{
  "n_head": 2,
  "norm": "layernorm",
  "qk_norm": false,
  "parallel_block": false,
  "init_std_up": 0.0625,
  "optimizer": "ademamix",
  "warmup_steps": 221,
  "doc_mask": true,
  "steps": 7940
}
Each number is 50 + 15 x the weight over its row's rms, rounded and kept within 0 to 99. Layers, rows and columns count from 0. The size before them is the row's rms in percent of the matrix's.

# k: layer 5 attention key, 64x64, rms 0.11, rows 21-31, columns 0-63
# q: layer 5 attention query, 64x64, rms 0.114, rows 22-31, columns 0-63
# v: layer 5 attention value, 64x64, rms 0.0814, rows 0-13, columns 0-63
# o: layer 5 attention output (transposed), 64x64, rms 0.11, rows 0-13, columns 0-63
k21 109:31 45 53 63 33 61 31 66 46 37 44 50 52 62 65 50 50 78 49 48 39 49 31 40 68 64 58 58 37 49 36 56 27 58 51 57 36 29 62 44 70 74 69 12 46 84 30 35 41 55 58 48 82 65 50 43 42 66 46 37 36 88 56 45
q22 093:24 44 60 36 62 58 30 48 47 58 52 38 43 70 64 43 50 70 41 48 38 58 26 54 49 35 65 58 72 32 29 59 37 36 51 39 54 63 57 84 42 69 58 54 68 30 38 43 72 58 33 45 38 67 35 52 23 70 25 66 54 84 47 23
k22 094:75 69 49 53 44 52 26 54 68 63 34 69 50 56 53 52 52 45 38 68 26 50 55 57 45 78 43 47 44 34 46 27 35 12 81 59 66 34 49 57 30 73 57 35 78 77 37 69 65 50 44 35 39 78 56 48 64 64 48 39 35 51 54 62
q23 084:21 48 46 38 46 38 45 57 53 70 61 44 65 56 45 52 61 61 39 74 31 60 44 46 48 56 32 76 09 46 89 51 65 42 62 60 63 41 26 48 31 46 43 55 58 39 45 59 57 33 29 07 61 40 64 50 79 67 65 48 51 39 46 60
k23 107:37 33 63 63 42 28 61 47 40 33 74 32 37 49 74 45 47 19 68 24 78 17 57 56 60 46 23 39 41 44 68 52 70 69 46 34 59 67 62 18 49 45 60 56 54 58 70 44 44 54 43 69 52 39 48 26 45 33 52 41 57 41 43 29
q24 088:71 46 40 71 26 58 42 51 39 62 56 45 78 29 47 72 96 44 56 51 32 62 53 73 27 41 38 67 38 34 58 62 57 63 34 32 40 57 67 62 61 40 63 17 47 54 70 67 58 59 58 59 42 51 38 51 56 55 39 42 40 36 38 84
k24 085:41 32 55 28 67 51 69 63 29 44 89 36 32 66 55 49 53 42 64 36 65 50 50 45 55 84 72 50 52 56 75 62 55 59 30 47 59 32 24 33 72 45 47 50 30 39 65 62 32 39 41 48 20 45 41 42 32 71 65 49 48 53 50 24
q25 079:55 58 29 57 66 30 65 46 87 38 38 36 44 47 72 43 59 49 53 31 43 41 59 56 59 59 64 46 45 59 47 53 59 23 53 43 28 55 50 30 32 42 43 61 44 56 65 38 56 41 66 56 75 42 79 28 92 29 72 35 32 71 45 71
k25 179:45 22 57 48 49 42 75 42 49 40 33 35 48 50 60 63 48 20 74 39 66 44 51 50 46 48 52 55 66 50 61 43 68 72 45 37 54 64 37 40 53 36 59 78 28 36 72 77 37 52 39 66 40 13 47 45 39 27 88 51 62 21 49 47
q26 093:39 59 41 44 10 56 44 18 48 49 55 31 46 32 47 63 62 54 79 42 54 52 23 51 15 37 61 79 66 56 59 33 41 62 63 52 36 58 47 52 38 55 58 43 79 41 40 64 45 47 62 36 45 47 18 84 40 45 42 52 41 40 48 27
k26 098:67 30 36 12 43 39 30 38 76 46 23 82 72 66 37 73 77 19 38 49 48 55 48 61 44 50 50 42 40 64 31 31 51 44 51 56 52 49 63 49 27 57 16 57 62 41 52 51 57 68 48 29 41 35 47 70 63 60 59 55 67 48 52 49
q27 091:47 27 50 86 61 78 58 55 54 52 50 46 65 60 73 46 37 62 35 58 45 65 50 36 56 56 50 76 40 49 61 68 55 62 41 19 42 83 18 54 57 52 29 40 59 54 54 17 46 41 74 62 47 33 45 24 22 34 54 45 46 43 56 38
k27 089:40 65 42 48 47 21 45 39 47 56 75 20 56 46 51 26 34 35 71 42 54 61 15 31 33 68 46 46 76 33 49 20 73 41 44 59 43 35 48 43 40 42 87 35 69 33 59 51 64 63 41 44 48 47 51 56 43 72 46 53 59 74 36 55
q28 086:59 59 39 41 65 52 27 81 81 38 53 44 57 66 75 56 19 40 33 46 36 47 35 41 57 46 54 51 55 53 44 69 51 51 66 30 66 41 59 69 50 63 71 43 20 17 40 38 35 71 51 47 54 56 56 67 42 52 44 81 30 63 31 73
k28 088:63 67 53 65 49 52 49 52 49 29 57 15 42 55 58 40 42 50 54 45 16 33 56 59 66 74 48 37 44 77 46 49 54 55 28 38 62 52 41 22 37 53 95 53 51 01 53 49 35 45 59 45 65 68 42 52 67 45 43 66 51 63 56 39
q29 095:55 64 68 18 71 43 53 32 56 54 94 69 56 31 44 48 76 40 60 37 60 86 64 48 65 43 59 51 49 61 45 44 64 46 41 31 35 56 54 49 32 37 68 24 59 59 49 68 34 45 67 73 39 32 60 42 48 36 50 39 42 42 28 70
k29 100:23 43 46 18 58 79 38 57 63 73 45 57 51 42 50 66 87 45 53 48 24 50 58 34 67 64 48 82 42 54 36 65 45 61 57 40 30 41 71 53 37 47 39 68 60 55 71 46 30 50 34 59 43 68 33 51 50 77 70 68 32 29 49 51
q30 090:37 35 18 75 82 44 66 40 65 48 67 19 52 49 57 43 68 58 68 44 56 35 44 54 36 54 55 56 64 30 59 84 62 37 32 54 42 73 32 26 45 67 33 68 64 54 64 33 70 67 51 34 38 37 52 63 53 31 56 53 42 64 65 38
k30 093:33 46 41 71 45 42 23 55 58 64 26 68 58 54 63 23 66 55 47 60 88 55 25 59 65 49 40 40 52 51 45 41 52 19 61 56 40 38 27 67 00 30 39 40 56 52 55 51 66 57 42 66 47 66 57 46 38 53 55 65 66 53 34 43
q31 093:64 71 38 52 54 46 62 54 70 33 53 40 41 45 26 57 52 27 50 23 61 50 36 66 66 83 55 29 34 36 32 28 53 41 69 77 41 52 77 55 26 52 67 42 46 91 47 56 43 57 47 22 23 66 59 47 46 58 43 52 53 44 53 52
k31 096:46 35 46 58 39 50 53 75 36 36 43 60 58 51 46 44 59 56 32 53 44 49 75 64 54 31 64 44 41 45 17 74 37 56 50 38 22 23 53 56 85 64 44 59 31 54 74 47 17 44 74 71 48 48 40 25 20 30 46 43 58 48 40 40
v0 099:53 40 26 28 67 63 45 43 44 71 52 54 31 40 72 62 58 74 52 38 82 29 43 26 47 76 40 45 51 28 52 42 47 43 38 68 73 47 67 53 58 56 49 81 50 70 75 46 71 52 75 23 42 45 52 55 48 53 36 41 71 60 28 63
o0 101:33 38 81 38 70 51 37 59 52 77 80 25 41 68 51 61 50 42 56 43 30 66 58 64 57 59 50 60 62 57 65 74 27 32 37 67 39 64 58 38 56 58 08 44 46 63 54 32 30 42 51 24 43 58 56 55 46 17 39 62 39 43 54 49
v1 093:34 66 26 57 43 55 72 79 54 20 24 51 51 47 56 41 47 57 45 60 57 35 39 27 47 54 53 99 62 52 72 37 55 44 41 68 60 30 44 54 36 44 49 48 28 40 46 33 64 54 40 27 30 72 58 34 35 43 58 77 63 38 52 58
o1 104:72 41 71 74 43 51 27 66 48 58 64 14 45 50 43 64 64 57 39 25 34 44 69 31 57 47 62 33 45 75 45 49 74 76 34 70 49 66 61 34 38 50 56 54 42 37 48 58 62 61 68 48 44 70 60 35 31 32 39 48 77 18 49 57
v2 100:60 52 44 65 61 33 77 70 62 60 41 39 29 33 60 10 44 49 51 60 95 57 14 44 46 49 55 18 58 61 44 50 56 49 51 41 55 76 52 46 44 72 43 55 56 35 61 37 55 34 21 68 56 59 71 56 58 35 45 65 51 57 56 44
o2 096:53 51 57 67 41 52 67 69 75 59 41 67 46 55 51 59 25 40 49 46 38 40 39 34 23 62 63 74 79 71 46 29 62 65 47 54 29 43 53 39 61 33 71 44 37 14 40 61 31 65 45 46 20 58 40 22 39 39 39 74 60 58 58 42
v3 103:61 79 60 73 61 30 48 39 48 67 44 28 52 31 54 55 59 70 53 74 58 65 37 35 69 23 64 81 19 22 53 56 58 63 34 57 61 43 64 41 53 40 49 20 38 46 58 41 41 54 49 60 45 79 37 70 38 37 64 56 66 35 42 37
o3 100:81 75 21 32 50 36 52 24 68 70 54 53 33 36 63 73 52 62 56 45 27 49 63 34 51 46 37 68 30 58 38 44 48 34 59 64 35 25 54 33 44 46 65 24 55 53 33 68 71 59 32 34 61 52 82 61 46 63 51 51 57 66 48 69
v4 107:36 46 83 59 70 34 46 40 58 49 47 18 43 74 75 40 35 68 39 71 82 54 71 58 67 62 48 54 27 78 51 27 49 51 74 53 47 37 42 35 38 50 43 39 50 48 29 50 46 35 25 73 41 40 47 70 63 50 55 60 32 51 56 30
o4 108:61 62 24 67 52 45 67 51 53 68 24 57 48 51 66 40 32 51 67 49 50 55 68 55 23 71 47 69 32 76 21 42 70 47 58 24 30 23 51 76 29 46 80 30 56 42 64 53 68 66 32 53 47 57 45 29 60 49 54 58 48 42 33 41
v5 117:44 54 43 52 47 42 25 49 50 36 52 56 42 37 38 27 69 42 47 56 44 61 79 77 50 54 64 26 60 66 34 49 67 48 46 38 65 49 52 39 28 85 06 48 47 55 65 32 62 60 16 37 65 63 34 70 52 57 59 61 56 46 33 73
o5 118:80 53 44 57 26 31 41 50 50 21 48 65 41 43 56 58 50 27 56 18 41 61 80 66 66 76 43 60 79 67 43 55 39 62 60 32 60 40 63 58 44 47 62 44 78 36 55 64 59 40 41 75 49 30 18 36 49 57 55 64 50 53 56 30
v6 083:12 40 36 51 66 49 53 27 56 54 51 36 38 73 14 42 55 62 61 63 61 40 33 22 52 71 40 60 52 52 47 55 53 50 44 73 71 40 66 53 21 43 47 46 49 40 50 21 43 22 62 42 67 40 68 36 70 41 42 57 37 82 60 58
o6 091:37 38 56 53 77 42 27 67 36 40 69 46 14 63 42 44 37 38 37 64 23 54 45 45 59 74 66 48 35 69 39 55 68 54 49 61 36 83 34 46 48 49 40 85 21 51 52 63 25 34 40 61 70 61 52 36 40 43 30 55 41 39 56 50
v7 106:43 33 43 45 70 66 50 64 25 48 33 39 59 71 38 64 68 49 68 73 63 51 32 33 46 48 60 42 33 47 67 21 56 48 58 78 58 71 32 58 66 52 64 59 43 50 22 39 43 36 79 43 37 40 80 59 78 42 36 43 56 78 54 51
o7 100:26 46 76 45 95 69 58 62 48 47 63 46 59 50 37 55 59 34 67 70 46 52 08 36 45 67 50 38 52 50 54 47 68 02 45 39 47 59 45 47 41 75 45 59 44 58 50 36 46 44 51 47 70 51 74 47 42 26 28 53 35 55 57 45
v8 091:72 35 55 35 51 35 48 29 33 24 51 47 62 44 56 11 61 39 61 23 36 45 30 69 52 73 39 40 44 57 45 57 54 56 62 45 12 35 48 41 54 73 51 52 72 46 75 55 30 64 49 85 50 68 73 64 32 44 52 56 44 53 44 43
o8 081:47 54 42 45 63 41 92 58 34 31 43 34 56 22 51 24 26 31 41 34 60 46 38 52 33 53 65 67 61 74 41 44 46 47 54 48 66 34 43 44 51 18 56 49 59 67 54 58 33 33 34 68 56 38 39 36 71 75 79 67 60 56 43 71
v9 087:49 28 61 52 43 68 56 40 34 58 59 37 42 62 79 41 60 28 37 49 60 50 61 80 61 54 58 55 78 55 41 69 40 70 74 44 43 49 63 57 31 90 37 25 44 40 58 58 27 38 46 62 62 47 39 62 72 34 74 60 29 76 65 51
o9 087:49 44 71 36 35 54 43 69 35 49 37 37 36 53 47 14 52 38 42 70 69 55 64 35 68 68 39 59 57 53 47 33 42 87 43 25 60 60 46 62 41 24 41 43 40 66 59 60 28 39 46 80 64 31 43 33 42 80 42 72 43 51 27 55
v10 089:39 73 37 42 59 35 56 43 57 74 35 44 36 60 64 31 57 70 49 57 58 77 68 31 68 55 54 51 68 36 65 29 76 35 23 31 51 58 65 63 55 58 56 67 68 35 35 23 57 50 25 46 60 52 42 23 30 68 51 44 30 63 71 60
o10 093:71 58 42 52 34 74 26 65 53 55 50 77 60 52 43 71 45 57 41 21 30 51 69 44 47 24 55 38 51 49 36 54 49 61 45 61 33 64 46 53 53 52 76 53 21 28 35 51 49 67 52 38 60 62 05 68 24 52 47 76 48 37 67 39
v11 094:74 50 89 50 44 40 54 49 73 45 65 33 67 39 25 63 43 30 60 32 44 45 55 46 15 31 67 36 63 31 68 54 43 66 60 56 52 70 70 42 40 66 61 44 52 68 63 53 52 46 45 29 67 62 70 53 70 60 35 75 28 33 65 50
o11 097:27 37 41 71 55 49 75 37 80 46 21 61 29 49 33 52 37 65 48 35 58 55 32 55 55 75 73 54 49 42 92 53 33 67 52 36 55 54 45 40 53 46 45 25 61 57 53 41 59 44 63 55 40 47 56 52 77 40 37 16 31 75 63 54
v12 101:28 58 48 44 36 36 42 41 63 37 50 89 30 20 86 37 55 60 33 50 41 55 37 36 53 53 30 55 50 45 36 74 55 70 49 82 61 50 45 69 38 34 59 57 43 58 48 41 84 77 25 59 39 43 60 50 42 43 47 57 71 44 40 63
o12 098:48 42 51 65 37 40 26 46 53 45 59 23 33 42 73 51 50 43 66 35 68 41 60 72 67 14 54 51 56 49 53 53 60 37 57 79 42 74 69 49 44 16 38 44 26 22 70 61 51 28 47 30 53 60 71 52 23 50 58 57 61 41 32 47
v13 102:35 37 61 73 42 38 39 38 70 67 37 54 58 41 51 70 55 63 15 32 79 61 70 36 32 53 86 42 42 56 66 38 44 75 42 60 63 24 52 58 33 40 24 31 51 48 58 45 40 53 56 48 44 57 53 39 61 54 54 61 55 49 45 96
o13 109:52 59 49 82 67 26 43 41 50 61 80 57 21 36 49 51 59 71 59 58 51 47 57 47 70 48 45 75 65 19 42 50 30 63 54 48 47 55 45 71 27 41 44 17 56 67 62 55 65 64 36 46 58 53 63 28 56 35 45 53 16 76 31 51